{"d_model": 256, "norm_eps": 1e-05, "parallel_block": false, "init_std_o": 0.0, "init_std_up": 0.0249, "lr": 0.00418, "warmup_steps": 200, "doc_mask": true, "train_tokens": 321800000}
Each number is 50 + 15 x the weight over its row's rms, rounded and kept within 0 to 99. Layers, rows and columns count from 0. The size before them is the row's rms in percent of the matrix's.

# layer 9 MLP down (transposed), 512x256, rms 0.102, rows 258-283, columns 64-127
121:48 21 53 73 84 46 32 32 29 33 63 27 30 44 68 73 47 33 62 47 74 54 61 57 66 52 61 59 44 48 43 42 49 49 38 45 32 35 56 54 66 51 65 67 54 28 47 40 55 99 52 59 45 31 46 54 46 54 65 59 47 54 42 56
067:55 53 36 60 49 75 32 43 58 39 57 35 65 38 41 70 14 31 50 64 61 47 64 77 43 47 55 49 30 61 38 57 40 76 49 32 45 48 73 35 57 44 56 44 52 38 68 76 46 46 57 22 46 44 42 34 52 50 51 38 41 75 46 43
099:71 65 47 44 18 35 44 60 21 32 34 62 35 44 65 40 48 26 40 73 40 42 46 62 57 37 60 46 30 45 15 48 58 33 55 51 78 45 54 47 45 52 51 53 54 61 44 31 31 58 31 45 53 62 48 29 36 34 42 90 19 60 36 50
101:68 50 61 52 53 64 50 55 52 50 67 54 62 46 43 63 50 25 53 33 48 67 50 34 41 33 41 78 65 56 63 46 49 42 51 13 47 45 55 37 66 55 59 41 50 41 49 66 80 51 30 43 49 37 59 48 41 35 68 35 63 53 37 76
139:45 33 48 54 61 60 09 56 57 77 63 45 49 71 34 61 62 49 32 53 31 40 48 33 34 40 50 51 70 57 47 52 47 58 42 25 60 58 62 25 43 45 85 52 22 47 47 50 46 60 74 50 45 37 57 51 81 52 46 58 22 85 27 37
105:61 46 37 43 61 57 51 49 38 45 23 42 37 31 40 58 79 14 52 38 54 69 45 52 77 28 59 68 80 38 50 54 50 51 52 73 60 28 25 59 58 69 56 65 44 53 42 52 41 37 56 37 37 36 36 56 44 46 31 79 49 40 63 58
106:36 49 47 48 62 51 61 47 40 47 22 55 76 58 31 95 43 75 30 52 60 28 33 74 49 63 84 42 54 46 45 77 43 56 19 65 29 38 33 76 50 64 60 57 44 47 45 42 65 52 49 48 46 46 40 46 36 25 71 71 34 51 42 44
095:30 19 52 35 73 39 48 30 66 42 44 45 72 59 52 77 44 31 73 40 52 39 46 55 60 51 67 43 63 40 44 73 46 58 69 25 49 37 66 54 62 54 49 58 53 46 14 58 41 50 46 47 50 19 46 42 57 51 38 43 25 99 17 44
111:38 42 48 95 60 47 51 69 51 53 74 32 63 63 37 76 40 69 49 31 81 38 40 57 69 44 37 56 60 33 28 15 59 50 72 31 35 43 62 42 46 53 33 58 51 38 57 43 66 75 64 53 26 50 14 53 65 67 47 59 38 68 48 73
095:41 41 68 41 42 51 47 59 49 45 34 31 57 42 58 63 48 53 43 50 46 59 51 39 79 34 58 38 63 93 44 53 56 33 68 55 75 32 19 46 42 49 65 44 45 76 72 50 36 28 54 26 54 31 49 59 69 64 79 40 40 58 54 28
101:12 57 59 54 54 75 38 40 39 61 56 51 48 47 40 48 28 56 68 49 33 55 31 73 41 67 66 46 80 57 47 78 64 63 44 62 38 22 36 54 27 28 35 70 62 54 22 42 25 51 52 42 74 46 49 49 27 21 48 41 66 48 66 84
100:57 50 49 55 31 45 58 37 58 38 62 82 63 51 61 10 51 44 49 51 67 42 53 41 63 52 30 72 63 55 73 62 38 64 48 58 20 52 63 62 51 84 40 31 67 84 44 45 49 54 61 68 52 60 44 44 52 38 77 31 47 40 40 43
088:45 63 59 33 61 20 64 43 54 60 81 46 38 67 77 28 35 43 14 35 24 52 45 40 55 61 75 61 43 30 56 60 29 26 73 43 46 72 56 42 70 35 58 50 37 40 23 42 47 39 64 29 40 24 49 71 50 49 38 25 32 72 51 34
098:42 66 45 30 49 35 45 60 50 51 33 46 49 42 43 41 52 50 47 47 41 38 66 40 38 57 26 47 43 65 42 76 43 63 31 79 75 43 55 50 23 56 40 48 55 75 67 52 34 53 39 45 39 32 56 64 41 17 42 48 52 55 35 62
108:52 24 29 28 73 22 47 52 79 39 46 41 49 52 47 46 29 44 51 58 32 77 27 51 46 60 72 15 74 73 44 56 70 17 48 47 48 30 90 44 47 50 38 72 37 76 77 76 46 37 35 62 61 40 53 16 62 30 43 71 52 48 57 36
093:84 63 52 81 37 29 82 37 41 54 37 46 52 56 52 48 57 69 30 28 50 43 40 62 68 49 67 47 57 55 31 46 55 54 57 77 64 69 38 64 54 51 41 69 53 51 57 39 54 48 48 45 32 33 61 28 57 52 64 49 44 31 60 30
113:39 52 41 50 58 54 48 52 55 02 57 46 66 33 33 41 57 21 47 52 54 40 46 51 43 58 35 41 75 66 76 31 42 37 52 39 70 72 54 42 49 40 56 48 35 45 66 55 65 59 40 56 62 77 29 44 68 35 37 59 26 23 45 30
088:55 58 54 50 36 38 72 56 58 45 74 44 39 49 28 31 58 54 17 51 68 71 59 68 62 75 62 66 64 59 32 64 46 40 21 47 44 60 91 78 35 61 72 52 60 48 67 47 42 48 53 66 49 65 59 51 61 44 59 47 37 75 38 56
092:58 39 51 26 41 33 59 20 48 54 76 59 30 20 38 63 32 40 47 38 51 72 34 71 49 67 52 45 37 25 53 72 48 46 19 60 59 78 56 39 42 58 44 62 63 44 78 61 59 30 61 45 23 64 40 70 61 56 57 42 35 47 33 78
103:58 52 46 40 28 52 56 41 66 35 55 35 57 66 26 51 78 43 50 46 59 71 34 59 53 48 47 27 54 61 38 48 60 76 62 57 63 37 27 65 69 43 57 69 39 51 55 41 69 57 38 56 42 39 64 37 64 44 56 45 18 49 60 46
120:28 64 49 45 40 47 77 78 50 32 69 32 39 58 60 50 51 49 65 68 37 40 31 09 52 35 67 51 73 60 63 46 22 47 47 70 54 58 39 62 42 17 37 20 59 39 40 58 61 56 55 85 53 57 39 43 51 58 59 54 50 50 48 54
088:44 70 49 56 44 52 74 62 65 53 38 50 68 43 10 17 68 33 39 78 73 61 54 66 39 50 42 40 41 61 39 47 27 50 42 48 48 53 37 64 71 68 49 51 35 51 45 64 59 66 30 60 72 38 53 50 46 44 37 67 23 41 58 49
120:71 48 49 43 41 48 56 50 78 66 60 34 47 52 53 50 65 53 35 49 65 37 67 61 27 47 40 54 48 76 29 37 49 53 40 52 51 65 52 44 30 45 58 17 47 48 67 43 75 59 46 24 40 33 50 54 69 46 44 57 51 39 56 64
081:58 65 46 62 80 79 53 60 53 53 35 70 47 37 78 65 61 60 72 70 71 48 58 34 64 59 65 74 24 58 34 40 44 53 53 72 73 71 29 66 14 61 30 48 45 73 92 52 41 58 67 38 69 52 43 31 34 55 74 05 43 74 82 68
065:49 45 34 30 43 56 41 47 67 23 52 76 53 45 52 63 46 44 57 75 69 62 51 49 58 58 41 58 38 49 30 59 37 32 51 42 47 66 58 35 36 50 54 29 39 83 69 42 60 40 27 45 59 53 62 39 55 33 63 56 53 50 53 62
089:48 52 61 56 58 67 52 63 33 58 61 66 36 50 27 30 25 41 18 60 43 40 41 55 71 86 52 19 42 68 49 63 35 64 39 41 26 47 42 38 52 26 54 69 54 47 29 55 55 60 19 15 47 21 54 72 54 49 47 66 46 63 42 56
# layer 9 MLP up, 512x256, rms 0.112, rows 259-283, columns 64-127
095:27 65 31 74 29 68 28 44 51 90 33 49 16 47 54 55 67 32 41 58 51 25 45 59 76 48 40 48 37 43 54 32 10 39 54 49 34 63 17 41 14 76 49 60 45 39 68 43 50 59 54 50 31 45 63 72 60 53 71 36 68 54 54 54
096:70 70 31 57 40 58 38 45 52 75 78 68 57 70 30 44 40 73 28 59 50 58 40 60 53 28 30 35 67 52 50 62 67 59 42 52 43 66 56 70 84 18 38 73 65 61 36 34 46 43 36 49 48 64 54 41 13 54 76 57 72 48 50 47
099:75 33 63 61 60 61 37 50 55 50 70 41 62 56 32 43 62 32 62 43 28 29 61 60 43 44 52 58 59 60 39 15 50 41 62 66 54 76 50 32 31 45 47 42 71 38 76 48 61 49 58 39 77 48 29 43 43 32 39 62 81 67 62 54
119:92 42 58 33 33 22 22 39 47 32 83 66 14 49 33 65 34 43 39 61 70 46 46 56 35 54 50 58 45 41 55 35 39 54 24 25 65 38 71 29 65 42 34 53 38 60 59 74 39 32 56 37 59 61 28 55 58 49 42 67 43 40 50 63
109:74 69 45 40 50 70 38 40 46 28 56 88 45 49 62 55 53 16 40 36 28 58 51 72 69 46 48 65 60 57 60 56 33 47 30 51 56 57 28 67 52 47 27 73 56 25 42 54 30 64 60 53 56 75 44 60 35 37 35 32 43 35 78 25
106:46 62 34 31 45 47 22 35 35 61 50 47 33 80 52 63 79 44 29 39 49 58 72 28 57 52 58 01 39 55 50 65 17 54 76 87 25 53 61 53 30 41 41 60 64 39 49 58 62 55 59 32 23 54 57 64 64 89 47 47 63 62 46 68
093:51 44 37 45 39 54 62 42 81 63 59 54 42 48 36 74 54 38 39 47 24 54 55 69 61 55 38 42 37 54 66 61 33 37 61 32 36 30 57 48 64 59 29 50 29 30 57 57 48 53 48 48 37 59 52 66 60 69 67 67 54 54 80 34
105:51 39 21 60 23 52 52 89 50 53 63 46 34 38 62 37 51 32 59 71 29 53 57 44 38 55 39 51 68 54 49 55 53 38 65 43 57 65 64 66 51 62 57 54 35 53 49 81 55 77 84 05 50 71 50 76 69 46 52 46 45 47 43 21
098:06 31 43 50 61 29 56 46 49 43 78 20 35 38 44 55 46 40 57 41 67 68 71 44 34 72 55 44 40 47 58 48 36 45 73 61 79 56 61 27 62 66 58 63 50 59 45 47 34 33 59 66 57 64 42 36 58 17 59 57 58 46 52 42
099:48 66 20 43 40 63 65 52 64 52 38 59 52 60 32 35 52 38 36 49 74 89 43 59 52 72 58 50 37 31 22 60 64 18 33 10 57 69 66 57 74 41 42 72 52 42 63 56 64 57 72 58 46 54 62 39 61 38 10 40 38 31 41 21
097:25 60 44 42 43 79 54 60 69 77 40 71 43 50 72 24 38 27 46 50 71 63 69 67 56 42 70 50 66 61 65 45 56 56 82 55 47 99 28 59 42 76 68 62 43 54 43 23 69 43 67 53 67 71 26 26 57 59 51 48 63 56 40 39
089:71 41 80 22 46 52 45 40 65 49 65 59 23 49 44 47 69 54 33 78 42 61 76 32 44 56 39 52 37 39 20 44 51 40 23 45 66 76 54 54 59 47 59 55 80 42 69 71 27 08 70 57 59 41 28 38 51 46 70 33 54 25 50 88
096:48 41 73 35 49 63 60 55 16 29 44 59 45 23 53 51 53 50 49 68 59 90 40 61 52 50 70 38 45 53 59 52 18 31 60 70 50 62 60 71 54 43 57 86 63 39 37 59 73 65 42 50 51 67 36 51 45 75 38 33 43 49 39 45
100:66 58 37 73 69 43 77 52 77 56 67 60 46 66 65 56 59 38 43 54 49 69 50 36 54 54 25 12 50 46 52 33 46 35 64 48 59 58 88 43 51 55 63 53 41 47 79 44 30 50 72 25 41 10 61 43 42 38 62 52 34 47 74 62
100:45 21 55 35 50 77 49 44 44 48 47 29 62 61 73 40 59 54 55 58 36 49 51 50 60 49 43 53 46 65 58 42 84 75 44 31 45 71 32 56 38 38 50 49 52 46 65 36 44 69 37 33 61 56 48 50 50 47 45 48 38 39 71 49
109:50 70 43 46 30 48 44 53 39 71 47 27 59 44 38 37 39 68 57 80 65 50 40 64 54 35 10 61 48 61 49 10 51 36 43 83 49 57 41 58 43 41 59 30 48 39 63 60 22 47 70 48 55 66 66 63 42 47 64 66 19 29 57 52
092:74 23 51 62 31 61 44 75 46 54 66 63 43 15 62 42 48 62 52 62 20 35 72 63 36 36 51 46 70 48 54 28 48 64 31 32 50 57 86 68 45 43 45 41 57 68 52 54 48 52 50 28 83 31 65 32 52 51 41 69 55 21 76 37
099:51 38 70 54 34 60 37 56 58 46 87 58 47 52 31 50 71 58 70 57 38 49 64 55 57 31 62 59 66 46 40 38 47 44 31 57 67 41 27 79 44 68 40 53 33 39 67 23 34 45 63 33 59 35 42 56 56 74 46 63 99 47 35 49
098:65 52 65 53 46 36 63 35 17 55 47 26 41 41 51 52 48 44 30 31 59 89 27 51 40 29 38 56 35 40 48 42 72 34 26 59 77 42 21 68 52 63 49 39 59 38 70 42 54 44 44 50 45 66 78 46 65 31 51 46 56 84 50 52
120:47 58 21 60 56 28 56 60 49 66 33 38 37 52 46 65 62 58 48 28 35 40 57 70 46 76 56 38 70 43 39 34 56 83 56 41 83 60 42 55 27 58 29 35 59 56 63 49 21 49 54 60 50 61 34 78 29 40 58 82 72 74 37 48
093:26 70 45 30 90 54 26 73 58 68 66 34 35 32 43 43 71 38 46 64 50 65 61 37 47 51 51 52 23 44 70 53 46 43 48 51 53 61 37 63 49 59 51 27 57 31 45 37 44 75 61 42 61 74 49 62 28 33 43 60 53 59 55 64
104:39 77 52 66 65 49 31 49 75 47 57 51 25 46 52 71 36 84 53 45 47 42 42 46 46 71 58 73 67 62 56 37 25 47 58 66 47 50 56 34 59 38 34 65 77 54 50 42 61 22 41 34 78 29 41 48 33 43 64 41 46 61 46 41
090:32 54 37 51 59 10 34 29 63 48 53 41 53 52 29 28 41 68 59 39 06 36 52 47 20 75 47 45 27 63 55 50 48 53 47 53 48 41 50 55 53 67 11 66 34 43 22 47 79 70 41 66 38 36 64 36 56 75 34 64 17 66 49 43
110:31 39 38 33 81 49 33 29 39 43 58 80 45 73 33 73 56 40 74 54 67 43 24 75 37 47 69 25 39 57 32 45 66 18 55 54 43 49 58 47 60 61 53 64 66 48 36 52 45 55 78 49 65 39 49 22 62 54 37 63 65 44 59 44
090:39 25 51 47 75 44 31 67 55 42 34 53 29 43 69 38 49 33 48 85 53 45 67 37 71 36 50 86 66 32 56 35 65 45 34 55 48 46 53 50 35 75 50 34 52 53 40 27 24 42 36 36 37 61 41 71 30 62 49 41 57 56 50 67